Part of a small language model's weights: width 256.
Each number is 128 + 32 x the weight over the matrix's rms, rounded and kept within 0 to 255. Layers, rows and columns count from 0. Numbers have three digits each.

# up: layer 10 MLP up, 704x256, rms 0.0485, rows 2-68, columns 128-191
# down: layer 10 MLP down (transposed), 704x256, rms 0.0458, rows 2-68, columns 128-191
# gate: layer 10 MLP gate, 704x256, rms 0.0479, rows 3-68, columns 128-191
up2:100089132170125108208116137177113187146135114140100071115124201140138093160107081144127138121108128101189107154116162120078137146156090086152158140104054134089099116175104091104115166134093086
down2:139180115119131106132166134142137120152113155108227145188105119125187137128132110152136139090208090095127108180090197131128125108125085163109108102095068126110105157078108141137145152122145080
gate3:105142188045161089128140102162218131150181130117127074172118136105114154129174125133081105148151118146127099125131127132113166100186147140143121156131120160078103120235090135120089116165136154
up3:113142145086144145155139065176097158154086094113126129086101132192127158139111150108134126055134137095081167143176080132122139155122164142150118164143151108150106175148108133160146115137115193
down3:127080087112102151170132091103142143119171180145165164107124093149106130105108157132134170079143142182109148144142178125139070150107176093155165119130123106118133129125149192117180200167082109
gate4:083120110160104089062118118169164155090126177103111153157097115173135153141059100125116151096113122125148149204123124151090212180053137100128103162152140159118129158131132149098113189147146157
up4:142118110147095115059139113145138062126102145120146105134131071138157134159102139145099196162110148124124106095095152111120206131126129178110133103093175172150132105163160125091095154110124119
down4:120102144143130158171142116176120156105127071139085138081153144114100095159159123130069167110142114136145157110134115125104107134096097132123119144127099105093139133082113139132163119131165127
gate5:090099138133105147139079112172183122154107080113124121063125112070084121152140095159148108153161144128108173147142194164140133127101131138142145146139105146103125070107099144052109117121121143
up5:142170160124082130152092093146124169107148152129146124146132125173100077081043182145134142159105147140117115175178076160163126161154100149159083133150153130114130172106162156164137092087114155
down5:143112122126118166161136111130144106187192096121103122112100105162163155148129153188143120150144119196104209119125153086142162122128120152153179076089155151141163118178093159134134078149150107
gate6:109100131099088107154123101113129178099149163121148138083085128119119155120132145065124195143157163112143122137065104124165106144060102105120168151052094161121162096102106175090090178134173130
up6:107176077155167120130149094120128080151142096168130171161173112117122124111171193209066136135191161128122158194107137170119105172146145188096140117082148062111169129148136131093121136160147139
down6:092142132103118165144097113179109160112139152169170105085104121136124123192105108081122118149024184123049103141156110167096162099098070126217164105105163126192116113118130138111195095108118123
gate7:140095180090123080104146120092114173122090143086104149131144108073129109106142132121091159138092121132138118121119136154094117112128173139064149142145140148106100105117066101196182117099143176
up7:118123118075098084095127146115104175062143144071097099122131123139191143108181142067102139120122066105086171142090142041174162095109171145113142100156113109150112099148150045121141154130147103
down7:134154137089106169119067140140090124111181074097031131166079113150144102125121161111163074148168097147099079069144116088105162131125095176121076111171141112174180123102071192148136092085125136
gate8:134127166118155133114124148123126110108122065072130141164114140168091100110102147143175144143141133119068110150108158144216148121115121162089121123115163112114167167117079107138123108149178183
up8:123102113201132089107140090128101213104115144144130167119139080122119094116036116125084154194149177192102141120112145106085133165128147158108125130160159114042168071098137185204055127145179140
down8:171127129098142136106093079113161109108128139156157115127165120148157123155148190087124146137160071173130144086164172124159120170107099092082110109063126130136129123092092132161154145120093129
gate9:151101164104135147062072168136138081160170154141090158199061128105108092190149115151089149107133082170162117120119130165193086111142134119096095146123133117132099124130110098118124128147073111
up9:123143078130122064119160128100173074091112083115140132143083122126121149138183094092089112157120124101110103116158145089168145094166143181110151080132138101086106074092116142173147074053185194
down9:154105165110107157163144136162114129145121083078218156112097081125108177113172134130139123051178113140138100149156137121145135148122167084104138127150108123139156137130135127098113127176226081
gate10:166150121126157114132112116120081108181139136133146195141138111147141106109087072142174195171162162129085141130111135143147104164159115162072113114133103119132213068086111136039142119110143149
up10:170115168161096072169101150147122109117162149131087135112107109063098157106103137104119118095105177172185148172109180082130118126075135088163149098166158159136097080119099187209138135170173168
down10:130128112130093133128126103165172088102151091097140115116096121162131134163141124121139153089199127123125087058150091138136132092118125117124163172125163147127118158194102102131118115163172185
gate11:125161110132100105156103117161184100125115109157109175190086110123069123093081103161143109152133168139049117099130131114124144084127097178046088113148142101120168093139080158154123143098128113
up11:146083158105105131073179100097157171127095194129069107166110139152145163170104152167111184085157130121204103089175112160146083152119134189159155058130105129151107150149158138148117111213095170
down11:137141109117181146124141088115205172180134133149255187172185155109130127136117086098108128127102134103175157123111157142088179146126140093136160148164150109161115178139126122183105083074097166
gate12:109133155147118128166144141098128123140109160129104138067130181084113134106138099101173140108154119144144125172118117193141152102106157111118139106192177110139168130154162141129147126160116148
up12:139094143100112096107124113176132124168148075102143176136147088125104109139134137136131111111112213127141107104169159102185114155129152148093095121116050110085071143147088084161104129125119144
down12:124084131133112173188119125137155123101110138153070101098136122140132123134175108090151126111213099117095131137111150100129161113123165150099072150134178073136125128177157138104145142150166177
gate13:108173114149116122131131158183165200101114106143108169107088131126134117173175107138078227135158172089151079135164105091164086134089158154102135130137088131146126081114113137119063071172120159
up13:072116176159136069141237167109106097086121142120115174133146169160152115139153177144116172059105121120100168095107157154064160147184124077167122141113121156107144111123135155093072117084069153
down13:112093087122138135156149143129128092102199086084158192108167154141168133138101106140111119159084114130132172127116103179151156103143130177086114132110092206079124111214152203144140140084143114
gate14:114124091067122172139081153072073146130148094178114126136098154110093082126086134183210131160151110097120115156100145134185185131072154114132163118055132168108166150136130133109088134143149117
up14:090122132179144117102166172129110127122175140211128119186087079138100141124107073084150153134106103119109119143207085141098081100130111145139091150170112103149155129107151148173158170060105099
down14:092047124089143132056155120189118136110143106104153166168111088103125167134094154106142186080133126150057183129151075122091084099120140092059124133141104134147123149086151102159139118132123127
gate15:165154101119114101120139146102123110108121100089114102135135168104133169158089147208091155126120106192085080139169136172132124128155101072112105126111140160136167091066137128162135162149150163
up15:115149141176129089089144077109133087085125124121106141084076147134135097154111132175130168087123149114068122102110058108116076151114090150095114122123114116125072108161113136179156133150154106
down15:109130139137096130170122128138107114182164069130036110099116124118170110092123068072187150155127087238155156133124117083127130143177115129143145113126157154183169087082098137131129099014116113
gate16:156146154090112114038085179160217153088060115100042128082107105109086133090151170173134119135154061091126126139160140109160081140092102102126137102183104098148115126143111193199116103136191144
up16:132091083085170117161141123188105122149118135170117101110114117150095144088094099107169096143149139133163117078048170115128157134145097145114112121129111042135146145131121125170155076161103097
down16:140160127110132132151123091127080137109141083155156152165127142150109174129136120133148094161081159148168216156121106090130164145133122158152119099118111142131099120047166104091141115130209119
gate17:167117121170106172142178124160114116195154123076093165092199148143157203096141123066088131172160132151110148141145164156115102124152106147102144121174097095154073132152148117101096174135133143
up17:155123168131153159125107151154098109113117130161127077141125103138100141161150160125126100157124167045084123167127113135090153162174175083172123072103053141135142124198155128108076121044111072
down17:124124133188150127124084150178137160122099123187105118094100118127141114113147115160148138131042080133085048147156106187152124168091124149107144141101155115151137163150135155133168121055107145
gate18:050149133108128131099067148135149205104153149142150155111119148128080081091196111168182179207117142108127175089186137144158159134128157103075110098142124191124195155152112103150203125122091184
up18:093140071170098167141114162075105114127140067090136082139033117219156157074135167075066135082136144138128079129088183227151175089181091096096163143093072148130118049106117107107128126203117171
down18:138106143088124133126156150173138125162141151151000168116138172153129173134077106120135093096255155130171155133119165145170092091085085141134123069092143080135090122077138083184152128096173132
gate19:118149082102104145130076101114071133115124070098143113094155141149137127140186133141102086075112196089155149100163121076151143127091100136104120046113112157160154023104129118063126152076146175
up19:144162158146109168118172155137086085135146091117114134107154155122136167112092186154166095082085073182119076139150118159121140130153171083060143088091155175094127162096117082041064075122102089
down19:143117069182086133127164090146114152078110126101076168150175078117137216105065115154138079118059125172126133129166050123104147152141130078106120160106123128156079138146156166093102169192166087
gate20:130198125097159161093092109112110159128134154150154114127104139176105121151125078106074144163146169187142158112117106118131126159100114154126122131148196103167171111158135125110142040101112160
up20:134127161120141081061092177084142125076191150157165120083158083124081140068115190118217112130138179073107120152116091128126048178133137111113109139181162122142098155094075098103099119131184144
down20:131128119128094118075094104075135104119157131206025140078107127049127099073144127157151114141145137071160079121109146133128141149152132152105093152148192150124146133158086170071114138088184064
gate21:132122183146142077163073047126117152135111078135143083118143105151108146143082127126143176126156159110144121157115165148114100165108139138132163093105114175130113145161092150057177171086161157
up21:138130156140112119117066168069071189116150139104103085138069104109144157127089129108151130129153174142085136158150154131152144178135147116052162128167152139158118127204134161088144169117103163
down21:136126117120112125110090171115185165079107115134110049084115147149166138064112134154134156130135087105107135134114156093126170109100138180131152132175152159079114114145204098105078132127086015
gate22:161191077119130128186151131066105153162054129099122143145110033065135096135138141130169111146150114159106090110046182116157148117151198114109168148206118116127076127178133200151109127121167123
up22:149143158106153144111149148118104125190135145065094104104121097157131125105126105115084161122152069093197185125087119103132140109091139173129088145129138078099148142167114091176145112143121142
down22:119136169123117172125159135129081128124148060155060172148140134156179086166079133135135133177113181144074138164138129075143144153113146142110139122151075102098094119104111190154085132165120103
gate23:166118118087138092166140085073127143115098129212135152079111042164120099130116156150120132152148164151120088111123173166110102141148138117050129104186150135081106130091122167115148126152126127
up23:139189141111116109097111128110111097138171125157105113138090063117152197137162136138130153119129093098128132081068141144112144086095147157024073135166158125090158130145154098118117133138109133
down23:118161129181169140135138137100162108120139141111136107151138171166086144084070128071117106144143118118132127153116152083199143074093110175108137167090113162151171106128153147133117129145079119
gate24:192137162144164059178100096092096191143107145093093200119171133063105114130155098189140121130120117062127171128164114141201094134141130169120125067152094161143165110101120125082160167128158190
up24:111131132139111107122135130096175058137171127128118145190139133084142115138104107156173111142136187128156143135109138092173125102142078148090106088181126179088084152164183168145128163090108203
down24:111131140185135160134132142111107129101084105109198131140102166192141183121141193146103105083022107102108071107149112165101123139142186201154120124111128117145130165122065098161159115094110129
gate25:141083199145128072099134140115081159176201104126136199177110110151114180142137180123147095094142114171085031124133152124189114124105159111106118173114160125136108133128109123148168133093111172
up25:166153108099117143121159090134171168120064108100096118137076121179058142159140145155155166105140110153131134097098162188134118151110163147063129139132120114157068155142144113165135148135115104
down25:177110128115112099131085138102105085140149088128169081147194085142063119139103110104134100123121143134109069208148088051092125144107114101180093184104129160162124145101149110062177127151159149
gate26:195131093133116097147084184151114094140097079097136151149176122091129076135073092134140140137097150107084070172139126114085103140107172209075113127123097085124107151160181101099126114141121093
up26:077137116143075090145168114104137063196088107084119114128125116133148101142191138132087106099136127122098169176080106081183192127153100099153148151096100096089171089131084151150052095105148115
down26:091078093118136101136183099121166141100194159154079059135100144119078177197142087149142126152153077122080073127055100171152076109154145176155111107108130150183144104137092160155143147163092128
gate27:148061173087125129176140112123099143121132111107136149109091102119153130108090132142134107151149123096099202153095097128091097141090121135151147127158144147156137094119171201084080139150157108
up27:057166126139135192149094110102106133135151144113155143182126121109161168106163132069094150114090149114168086091159158178083128102112107107143095158135124122057088170086124084097160121122135086
down27:131130064116160122066140146141149129159152154187016053099088099141147132081128093181144093138150107125087153133162165140146130136145132183148131122099137147131106192147162176091182142102126126
gate28:112178113084061103160068128072107138158128114115109152102156138139154106147199098148157106119098154149091072143136120114169119140112110119149124085141136151069112090118123143145171125125219093
up28:092121141099095067105121157186112161123150091071148132088182123139157128167118214135117154075117159143129170142112138065095123131112190120143079135110131151168090120112156098132103122136136089
down28:160109095118178078117136175131137135087074148142115145156065100160147143119086101078102149181117123127204132116102152133084100123104163089137105194122138136167136121145164079114126095151132151
gate29:095132147150154138130194101067145144148134131136163109107100118129123086114145168139180162129115145127160114200142095082111137165103123107105149157073124146192157204107103098033078092042138139
up29:085159102162143164105166120100106149121151126150113147067100127123125120148157159125156173142133125076108079142063150162125117113148079126107181155101137136131153114119152118102143162095128154
down29:102118083079118140133116133128133131073137083066061132124132076197134118090133184162113119178068145090151161134183092127125095144088157125137183197155141085084146130140159118135117117134132134
gate30:097142106095194139145155117094093095127115125149125072145129097142096130090182083099107172093165121153143170163079128066103127051120135097145141143138139150130116159148096104154134125127161061
up30:131118145114153134131108120115094053123114203129137125119159180111129060120107143149139116121118173107100155153110113140116131109121123183152146133143080124163126155081130144120097123075135191
down30:128157084162114126130118167124198130105179103106094136116129142148169096143147157114116193184165102132126121107097135184173171154127078092154136189161153169133143155157121127131161140141093179
gate31:088176162106134168130103155153115183242085127119112192127080127149137111135163176151187146091161141102159116079153132122114086138140074093119083137157074170132091150101124045137146128101112134
up31:114111156074115079140159123106116150141092162151087131059100128122150166105161159124125151129130099128134135114092128135162106090102181136124142136128164126094142121131133169099107126131128137
down31:095172111121179183153142165120137169125059102119156143158111129089141137175103121177162146087217142091155174111161127099105119096095066077132160133121122203141083155109140086194134086127122102
gate32:081124144144104158118125134156164132159140104111170145099120088102104135115108091107133133152144124119150120140159085135106155103121098134130156109177096109156156135213141143128135121130105207
up32:093117121108197171175156124121138141152140172093116137127124105144127139142125108120173067139129107124137180137058074101092092140098172042161155123126183117126110134154065156135135087115113162
down32:143128112137121123100150136086142072121134154185129128153126145141121119143095122110154130171086191136182134177109168121103074150152112091139149084098105139103120136089110200069097142163067212
gate33:166106110155154171177090118155102136144130114130124144146137109153091103142100111073133147060136185087104150128101131097110106136148133179155129115046142196165189148131068205117140106091090088
up33:112096062134084085125155100120088122100157108078147088126070118142072133102104158133100154079108176120088104058124109132143099152103080204104138059094159106110098120106136165152090123112126103
down33:134099083137157123124115082114089136165082129113221141164040119120141095128118143115167103089100097114084137155111133085121140163142167138132148169128135152155172159158108176122086083092186109
gate34:141139158150139130118158102124180176132111136111152173033145125117088141150152112199155102147092163056188110141184125064159165185130123133152101104191116085161105128105077077136029090138120102
up34:128103148146153154138158133147098136120127110111132131153086197148158083169127114175120139130115115093132226122152133128135111100130153121053154144137154171114188131114162193154136141102173094
down34:144148155092104094221149152095082136173146104126023119139168147136095121141089115151116130143137130147144128115145151185211158139155130159130112132131159165180184120131170154151112160090170160
gate35:114149097125103094139094156127177132084177151197158075148154122134115160168160171125113169129135119166129109146137171157115147129139135178170088119136088120088129161124105167131114161084133104
up35:139109171130093138117166092068143149133125168124124103128133078139151103139095119156115051109067152109140123163177187140150194114128137124129094160085113127069128129160143108162089138117159093
down35:177144160082164115091096175105128149135057120101189174101129161087127119129101136074172083099122168072126145090156115101127093145156079147147147164151153175134135086114056096160149116177122108
gate36:133121129112117092154115166091152158162138139162148175107191108139149176117115092161120121101162130169137115135114108165113102156148194146126088144173079098087056121129097131108119109089084173
up36:100129147132125134094080162059107134161117116113106191169154131138120117129164151161182154166144122112146159154081081101095121096167114127083137139142231097161147135155133109085145169191121142
down36:166181120085185139184144138136186105115114079159133164134110105117134163130161090141106148130046131146132164120115092080122061148138100164096124072093119116081099140078083094114068120102106152
gate37:115107103114099103163169063049100128118086091133109076108101151123166135119140131162091160073131124106093102193119140088084064117086063175149145100169140124150143138125112126112093146078160121
up37:091100107119125193137121137109205129158177123163096166146081153116129080137131109116180128156169103110113148145101174163141135144247112079105115152092154117146090117112129164121160127110172172
down37:125117130205143131132150180155120135137149140113224122101103118128128067180161163077113127099198114116132087166098127132164150136163093144100114135113184139165189144134136151177134123142154147
gate38:132177195119125116101082151177089158141118097144115166110119169137114102160151098130199097131170159147132120142130171122192088207100120090161194144116183158142107106108135129180104077169117102
up38:107077183134086140161147093136183133120074148075187179105144140140108095121043187090145164123083138100139123109135145165065082095099086117143106084089104146057101129089128154116139073049160147
down38:144140180083145125121144099125172205132125140107027063200127138043115103094124121124101097103198105094116089111120146110123100115160162175121165089173152165092190144136118103099055115091126139
gate39:121115151053115149160155121147091109151123131106149157163085151138153096127142088131123168099130154121068122169110139151109158135116125081114164200155125114072147119139133094105117156166151106
up39:127117185126117152114155099146118102154112058100101136101127165156103160078122165085107143127143171101162195165117177104102135144105164089143141181120204112147143126144138220126126109113098133
down39:079094150142137137129114131105113183061103180129110113063140126097142143159133090118076139146184102144092092088096120106132168103188094122116149118128125133136075099102118142059068120132128162
gate40:124104131168103055081143111141105069161129187157116171076107173125135102127140139095114123166209128135081133079147129124151115104125157108071117133141145100137141100159101185090155113153112112
up40:104126135136055104109149099154143076154137150105115088094151077160138146118087132117080138095135141147125149050160172165119139119136073127066127109080154130122158142173114208143167181142137158
down40:115168105110181156128093164137152162119088145145139117149162068118201126108141136148147117080012116111165123125123127109120114132128055126095076113130140134164075128138163075179121086117137137
gate41:136184170152089099136117179071102185141160165097162126149126143079104148132122106145128197115131103072147144134204171141059130068111092120142127076112103148110125136117113132185111072141152136
up41:161105122183141145147123125135138115128081108186126125133087161133149148082125098099215153124132123094110120135143143110101119133178144139072070121097108168105194142127138113084105170117156162
down41:142141119145120088052094161093146211141154133114061113153098176105060185130144144106125185104155122115115114131152116127093159102111145150159104108195124119148110138108084096165146094173161128
gate42:125150179071101158092113136171186135098134093076103106121113098138137124075121127125119201075145073140174171093125126189057168083112135084149094130122093147160140126163094125190104031124105197
up42:104148125072107098098152151130190174088200135135154130190125114169137104141187049135074157163128106124147154171112087145096110150130172115083112096091139111166105178160149100108084151224130126
down42:107127153105090127136140104114115129165136122141064063142059172144113166153161108121096139145255178167193167130167129085080098111118130140085100100183114103135157141168119110147120098191171174
gate43:110116130095139140113110119103137147054109136166104113158150121151117110160085202120120137129141169097085097096102144135138105193134167125099173094210113138173099110104145123119117105068128129
up43:193163072118134091108131127137160105108098100132142122181080124177091135067094056196061143186123123195082150150152103113102121080160105165093116104131108095193133094103164135137120155078116217
down43:153147103166110109117143190156172153183111139095202086148139157147119166071128164174197118125190167110033165146162161112106142088140098207124083127132132078129214079116128184110120140112163117
gate44:106082129168169115150137148062080173105068146118111162067111146099116153120137104172183125202127129156068126120063156136171131091139122123180154145163222132131131114126144106109105098116151145
up44:150108125080124131113148141100141098125099169134103152141143175200149107132173157124125087179130146161115197154123112151182139125149095150118092131105135126127038093100146133058167120089152140
down44:113107102106107129101170076123129116206135108111118140111141080138130147139097141120098104113076132142148106120168091060102109155147158108129132146186155117144164089144108149117161153113133191
gate45:150220130122165113134198109129169105164093145141112122179146067140081169146135196105117150148166181148092142101143125107145131149127129107097151163190082183169160060174171130095172053134090110
up45:175061150149123158079102127112123093101132128115101168125112145164152087124128133103115089135169138114184131141137092148120086134139145158170053126111153096114141189147112144127142132169120131
down45:116129108150164135183197123127166128141139121096240119138135097089098141133118155129113142167083140073062085111097165093125173084121101093114148163136112171125142063103141116128159084173133084
gate46:189122118167156136089128133129100157141120126140064181088125103070119172125160079116099167162177132088109196110135155118141095158147187091107153135178123092153126129081130125080154138139113101
up46:169114147066093187169142125158134083169134124106125138124087108128127122154123129146146094178099162094107130116120087103102128131128108083124103164153103170186095142089109114095112133152088103
down46:134178193170199172130092139135080133103113170065108135154093116109141122148111118138135138144237159103092144090142141157106114125121132120171115112120100160115178134138123073113088160138095128
gate47:062078187092027131081116117147157152114123099136151076122076107122125115184139113119096164107100113163109111115121083169078164116145091154148103132151086148140086102110106169164094151101134098
up47:122086074076200107182163146123095139132130117123137168109093082137113129130121084162127131188139154158188168137127089165105160103126130144130153110168136161092152156165135103143169116121122123
down47:089121210063035143162108172155110090122155124151064053082171106118109145117081143096134132137146101141099055135151063133172194146114144172112101102151108107160112115102120192142112151136161105
gate48:191212142106104150054129139135134096143120140190119101107081200114070122119070149198151147137117026111181080097138169088111131116203132127133121144085153086186110089087128191218102165121211147
up48:143173168091119137111152131131122067146138140136086102076106181116108142136069123148100139145141061059191111108117122109138152076207151187108099121104125154164152059129110190134114144129197159
down48:075084123155180131150112118163145167134123125086084101148144086138146094153141129104139136116063196132139163133129125124141118191076104118119156164154139143100126191150145123084133093123065106
gate49:125122082104107112167103120158137141135164062066087149135153095122086098157164122118109170104151141174087133189142119128156085184111155110150153121057135108065160095125148147107114133155125147
up49:218143121107083126091143150077122151114087148183132133095155123157163170187119137170140097135123104110084117069116138165105180132156165104164131141131106110083047160101077134103120135160145131
down49:063163139103114111122136144096140104132124139126183179136172200205133066123052132156120114154161136121133156110124130128144128168180152160065120167121118202120144153142138093111164162174142161
gate50:118090079153109148139192045114125146157162136074097088135112116113118191136081082113153150066147083140134118140101111173175145193071132115128150098180150120100171067158121135158115144158088166
up50:136182127165086131175134105195136056129148150132108173106195164121164125197142064084145157147160171100138117153104176045180129079116236137138153156140112101188140147117127156073117153121153143
down50:102149128138157170188076115185124141192181203107175116145135093077116129105197129074137114137112115132099092174140158126171080109141112118097135193090163123137163165174070135124144137093125132
gate51:146110165147090193145143132118070153099127143098147126129113112104145175108117158131107169097106115174128143165120098131146113091097142147074118128184074117172133162125140079121179129167139092
up51:114144114158155145136137086072188155101139148108096109148194110090102148069118091140124142106130163122123132120144153118181201147145151146138123135096089167059155139140115145116073137090151175
down51:112091141077160157119136090115076081108108070062056126171101108135155093142162144138172104149132132129163151135140181153113077194087100189114133099145119113151111138124130142113136158128059106
gate52:093175160112154118115105139154141126084113142072126127093092159136133157111133165118100180102120132123115117070130158104164154230103081178138188143110163145138094121159114140130145120186101153
up52:151079166102120185062131093084127165137143172103116124145124071130155117058125127122137165147112091139121121118140149121124141131148098054091131141129146125152163140137088127156120157172135081
down52:153151202133171207136143119128135085110091151124001142113128112112149162108187131129107116114169131087124180071138163149148136127101071113138090113122108082110158148132156139152178132184100065
gate53:118154121134088123113080168127134090127180136084073155110123150158083171164089129166148100131158218110161116167124105128153142150110132139136114126133142157110102086173057133153098115109056153
up53:145110070143140124134142132078189191110131110136086194118169132150022130112112161177099151190170129120157163098056158086179135122126122132101164125147082126085152138152143103112165157123110119
down53:151144131201090127037105148133137112098130093103149192088145138209132117093115129157124090111213182112157146134182149137146121144079107128141136127090116221107084147193109104153033094096166116
gate54:122170110121129109172129218117181116102143126170115133121093170160135076105137066118155146122185140213140139175082071108111147081164135088162165120092098139113129125150162136172163041158129059
up54:182123132099092136127105101142153126166089125103134166158145125117111132144165155115135144117160161166108106114123095129176148109125143126081138114172207113148164097149154072077079131107120120
down54:125097092170074178106120122124142078143138146151248074198132155141196142116184107101125162169188165154169132087091134130135134159117126104092147121153108097112132133113123179112145117134106121
gate55:052126177108124075143142165096121120146131140073115155098150179097152157081112134160126098143145169092103194125121207126146168116173185109134160150103139219113125122102141134106099137137146096
up55:105081122131098139109108139164131086161141136078086096085160122106160109130155047131137130125090140114129182106083186109144134116105083054113120095133130131118135109145144140118134154147110077
down55:141140125146149135122119128132192145098142132203255093122116083161065071138104177120137133078068121156146086077127112123146123135075125146126109134128147081127122136135137147122143114114149214
gate56:159105144076088114110125135134110099122133152115107133059095155131173113123157102134096076138111139136119164158073123145193138091117126115153091069149158078113164113084141114213123112158168105
up56:132197092165149121163094059171110118153068087139147122096127129130103109162130176109108084091169179121072151144141172164174097099188142109098165156139104103145112120163098145107106128113108117
down56:140144164185119096147105173134053136134107151152190097091156110108103135146188131079160132185176146119090178113130127104105159156183111099141113155137086089138127110174066200113111152202135120
gate57:130092103140170123110112149145138145111227151100118162091136125103123104103097185091184122115168143177119132156110133146146127084065105119128095089130131108172132091174194157155160108125133172
up57:191167125152157145117100103154116148107123111177103113116133086198128136148072160173110153110196191140105099164138114154099101155136124101095116112116099079138102118148148132140117125098120154
down57:080137152151111117140137144153162103086109117149047087125174187147167172180150130127111108148139148063155127133118133146107127132114114097205148127117184184141149133112114182124176118078161102
gate58:156132070170096113010095165161126132125008173197152170100024088144108039025106161124197179113130167135093208067152204121130151113102107174127101081071209138104172131161096175177176221208124166
up58:098139174184088112140157097092123061180137162124116084165146094197107124103088151152184135130095144162152165134101147158127081109111124177093050116078149080140165144190152111131150140145132132
down58:142129140067134133172164065137133133097200154015082154159143173118178155203109154141094112182165087119128102137128067096152123141118147086106132135200098132123123157123128106087106075085167091
gate59:145125145142109086108087167134090058113152124119125126146126120124131141110070154111195112097123129117137098103137223097124194112167102118137121094105084085128139084069098192110134150148136099
up59:092110098113131125139130112151117104098132153149149098111130076179043114117131156123128096131138133173124191161131123147160178130118115107162196160078156124117109151110150136169117173173158108
down59:104111170068076167159179098151199088128123113124118117075130121121081089180165157115096092155255125121108123124109050149140109104123159093084100121082162110123132153101067067145144107119155077
gate60:152154113150097115088136161156176167130138115126116135109096174174099154141081124076105123161134140109148157081181107153117125179073123125169181155109119161149144137140080144093117114143161141
up60:101160145115082116131101118094112110167126165177131125149134080089175107116164090149154095173165103142118127158114105150145136145093078179112168165147097139110107102172183090091137132127205113
down60:137181126139105082166128147149165112111145106113138069094114151157165156155160125124090130141255136113139094154118077125093149141140162135159121126132147102160168132170133129103101129086152117
gate61:149149182164093145075088080140152126186128095160179172083166114111099132154096116096107151123141207141128126120166220100135105129092151134146154075159132101139088129128131113147172083091139199
up61:100147148117060111147129096121122066155143145160236169122173190099200184161102151071175098128069111130198181088134137166093064133080091115169173135142120142122088198155172094136141116159187141
down61:152134088116171114173129157125121148113125124108153096181130149102110119132146141153127111084231102107109123173096065119080149130138105064124095170104112167151186126117109168134132204119051070
gate62:148143093101082098093145120071164153151152095186101171105135145195099148104135144133184140171147151113110122104152197168191120188089146117065101119161111156151080098193080090101143095130096168
up62:100155148131088096132143065103138103164160108106126125150122120150082163089194138138099127178164151145077127087071119155176127146070132141115148129120162101125160102157154129123089093091085205
down62:055148137113096113132126042117081074100137159158049106192110130104211135122115121126142130179155096135133165127172101073102122130124187128120164159107103143106134111133133151106140120161117134
gate63:139111129134150176099158103097155088144072102161120111118112093087130104143118108191142100095131136124086079116107141092122104189159180130119081068149163136068110107133151138127066123121164172
up63:087123098048114121141097188117122118091108078131148157122130112130125148129154116105127104142146184089074107136080211156134102178158106107153101133164134094133080139179089073146116142136129111
down63:133127169100149183141137143117129126101186160121196121113147105135111101116187108151191156105132105080137150152154161144170176159087134153098145168145129159112068116142107150109152109096164113
gate64:131106173077161117149126114090133168076110142092119112162108090154118114157107132182114133076152127134108119145142150112169121110135106218115142093140115066160134113174081130129165149139128142
up64:129106087156128142109100123092139105122101060159134107202151145126078134091137086140143115207120110088094142128108096085104095114114061142111083101132156133117127102132139090089127114131133139
down64:180115156125139139117082157117127142131138183102173159162158124101124089089099159129084079155112128142132103125072093126183191180112126098132075067158152145128158163103117127160128127164150161
gate65:145139172112107104123151128190101077121123152145115209119152115094138144122149141175093133097140159174100126103052151110147141097096148088133145118101128128071124099110093114108168145119153117
up65:161143126172126076143040109069136161148153108183118113114187112096121169107108130103123155129127096119115109098139121139087065130126107181087146122142135147151098153155136137196206122175142180
down65:128147162054127119101062102143133159127111171107106150193130105102165115196168149154098149133168128146092045141151141127102101116170151165155120093135161141146142094136169158164121159096146082
gate66:119105172107132122132115134125142136143101135107142089128080126197139080156104135165158108101086081192124116119115120127079150140130142077179110089101151116124110141114144101115139139149117113
up66:119129136166091098135169144140142083045167158142167102095142123188126132051167091150121119081128095119085189123101114154087096143122160175156125101112087129086169120130122154122061118109171158
down66:129129111136090169087119128144129168156156137139229177106117133131135093143162108147141159098255132111081080108151140118113123126137112133111083091074130157129128144138090125101170101160142126
gate67:149180157198128149109148047157107139196087106075058170093166153057144136148100064169155151128096117064085194074149183116107100102105192150068133165133096187110169133047109058154185118152102110
up67:131104111065144099119142165102113114119149055171171147123163105214100080139153169118104145095106103134182078111122118115153170164196088085164122106119100100132118142170172149090066119118149152
down67:119106105157140095154111137171147177105139208184109122117101115115114116088099179148170106116190121104157188114121128121134152147172104129135147172114126097109131130073111190107104095151145155
gate68:160125152105126136089084120139156141089093143160089170135106134171169196131105142101132093107122100117183094153095094142120164096138136120177155128135110144106121148185133130135132159123124166
up68:121089202153098131161160172083141146124118197152083146143143113079086099111085126149139165161119112052092155120165145119144143123099115112170064099115110171148134109079110175181122135110098093
down68:092147094124117130130137086151157144123161086147255115127100149145167099131085117118095125172225110140093156149115142131132145140127159109125129081128140118170105138096102127100162190125087147